Weights of a small GPT-style language model, trained from scratch on English Wikipedia: RMSNorm before each block.
Each number is 128 + 24 x the weight over its row's rms, rounded and kept within 0 to 255. Layers, rows and columns count from 0. Numbers have three digits each. The size before them is the row's rms in percent of the matrix's.

# gate: layer 6 MLP gate, 320x128, rms 0.0648, rows 226-232, columns 0-127
# up: layer 6 MLP up, 320x128, rms 0.0635, rows 226-232, columns 0-127
# down: layer 6 MLP down (transposed), 320x128, rms 0.0606, rows 226-232, columns 0-127
gate226 079:129126144145178122108106115131157119123115149115115144124120117163181124133156121140102131142171101135103158082144152082103122091095127112128096163140148119113156139129121155115157120108125131138158124137115120164098172108126128131136142124127124122070118103073108108124136198103115144102080137103071130126154106157125137152152094087136122106129127152125110182087161119146130136106091
up226 081:122117128125067118145093152096151139140121141101138091121109133114167097136129107131067129141121116113157100115144143117124143079111109126170054147100157136140118113102134087127109140086132097149155104106132118136113183170137137135149164115103131167132137162102145112103134139101082138135130149074139134120176130169121111141121137109167132088136164111160159122136112140140126120121107
down226 079:077134104128136141129105167129130095120136168143112144097135115103119166130169139129134122129140145129092119148096169116121132140112176134138107160118094137112148103123104140182148139129111102093099144119102098130133121118142113119162117171092125109130143094121112136153148161155153129048146110137095129120166097141133152127131105157140083141091137069099100133116176135137139132113073
gate227 048:157136145117088145125134133082146107120148110105086138111118107112149110144112138128088139132086123171098163128130132126173129140137113164060145122143148157091139159078184081144163124124132110120098121119107118110125124095112213134109149119128144126144134109127121136139118117098151168134113130152126153101106116128080118125117125129088107127133108108138182164152137123110094146104103
up227 051:130096165121133163149116130134133098145130151132157127149129127163154134148136148089128133165132124115139118105122117138131164111129084134155100142130144098143145144159106113098177140098122133164114132114119124139127162125132127176138127210110133116061126115179104119129073138138094101133101202121108172081085119126129154140144131146125165128127127098103131135149139110172124131156119
down227 046:148160106111137137184113125113130103151113116145145125135100123145103096109088130152118125063074114100128137133130109161119120102133104139136121107097120124088126106155135110152131120110161139186133111124218125169142129115143129145144120088125154095116064097127118124122138143149116129118098148158157140140129113139123126075141171122155127107094123105090089093136135111137118154137153
gate228 110:104105140171147149156125142097123125125170156109102107135132167161069110140129133153119098120161109095140144141148107154163078139099112120112117121093144140138123144105146131108120132099185142190148144143117117121117119120155134143086147116110112182145098157104109136134122117100135121093157105114134095090153152181116125118143089159154114102137089085124116107179119118114151116115113
up228 112:102148078126117137121142122108162096134121110149119126137113122116137096093121144086140104162140138117106133069164192156132130124115132118164146141140120134167122156115113104137132101139082149122118137137122112130169126129115133147154070130092106109079138118145130116105161134128064122127099144163107135152140144119146139171138130138102087171084153155176139116113132144126098166175106
down228 109:162121112066127123099115134157139133143132120109130162125108127091130135133107134083119169178106146175123105115070145141120132147149139162129139119135099119100096080124135162137117127165108116090155152119202180135145143128110148132136143111133125069130156118138155118098130156145127141165111135129120159143112137089150145142103170131109126144099150173131116160096168159134138130134139
gate229 116:130167112124151118107206129128135146099171104122084057132129133129130076132133116139143125164095117160087117102105142147133153112122136142120151118145096135143143165120139085143126133189110131132127127146107130130110109135129125077109151153122138139101101125105149145105129126078097138141129112122110115110085112106132139127132116147103152092135126146169155139118152091162153195145101
up229 113:125078120149096141143051140137111101159080146143158166153136122113118165092118117122117100099181115095164133155166137109126114146124120115149099133109156131128102083119105163118119132064148128126153119093144116121152119144113139191120093107139136124159163129155099130151127144148135120114122150146157115135175136133142142143117138133145094163111125124109098110137111166090110103106155
down229 116:174132131115149117140086125128127137182108147128144134143146133132135161115143115120108131104125139101148144131129134129128136140121120130161127115118127127000114113118127117125128143110144164096135147136251139146141105123131140154110119127116130113124138148158126096143119109150139120091101132128146127126146125142101134142135136092167153151127114152111129098147126143139135101110146
gate230 094:111106128121120101112098155138155142142159144162133153103090111103103143125157102140182124139163099093103159155136130082123108161139110106146094108142117127113098071160124080123076169097149132093158096127149129097128103166132116071130097112129121156118138156110139077126139099124120129144142143099103098138136100114103154147182136116100121131111133119124135117090146137134149101112152
up230 095:150174095122117126097122105159106150110088140145105114100126154133049092153135103122102116136157126147160130115110120118126169113173138152166147153118173114085116106105144192120105137148108121078160135142109171117117106125127096102111117108112112125102151115127164078126116091138117126123112145101165129089111097138127117131121153167152129097141128152136148142141128150137099144144165
down230 101:147107126121120108125102166153157154113140116127076135117102083149087186118167110139160123139129087153116119098174171111163166116125125125190125095128118109128120091133121109104098199146097136112129112144184146129121128166124152096105109124109119117101125154142116089121121113088126138117102143121171141140139118102127121135141170104137093147099116118133131103131120134144166103150146
gate231 116:183121103105164066148130140140094156181085132152144148125140099108166116113120128156103098136109150126146126133092162110150128123127111135154136140120139154118155117140082094140126117144077134146142153128147142085085132163135113139131122124170152115108132205138120143113125187122150115117139132105112136117149107109107120130180140120175131166143157136111128135115086134094142117145151
up231 117:104144146136098144144108145120152120105148088096116130175113117118133174181108127119110144139119165161166139126154123143166103140145150119097084128151165116132142101128138108144152071115145139116117147101151127142093123143151105076140145112149134149153122142129116134146122114133084185103102152137165161085116146170126150116157143163139111102139156123110120152091157163140080117154096
down231 126:146110140121139128092131145135145107124172137128131139134132125133115150173138143109146153154159158134153113125094133134108115133160132118101130130178172079162089124139146126192142113137182118108140156095202124119110120139134133109121131101146137135117111119163108121136168141133152166070136134174156159118123155160125133121159135167113114119156193147137123134119132140136082121148079
gate232 101:118158125121095123110118151154151116108164113148112123115132105107145109111147109112116114114131139140144142149119102093117183095101151102120119105121151143132133142148116118092148108106104141150164117143122144125164140143147145070146109127101106144086079159112171099117164105105188126096106143139146129084147079179122116116086134112139138116122130120168065131103186146136141134120093
up232 101:115123098104085130126134187127159111117153121144087134100096103107148113124149101079126114165150100148144155150100119097105201122101151115131114146139154176127147151148124079103156130114102122150158128124116137143147143146164145090140143120101123140107098165130132097122140118110182121087123143154140122106138118175105121122107147125124139146107119119136092114107170188136132094140098
down232 099:082116111116083168147140141134155124129150118149111132125102118109138086131172151141088113142146110129136122154137149092108179126104117106122150129142157141158137125143131142085139131100103117095167127161079123134168111115135166098165164149098116118132091098128138132139133105101194126099144145144098091125144178143127137132107166138159115143085117124139115099162160141140120092083115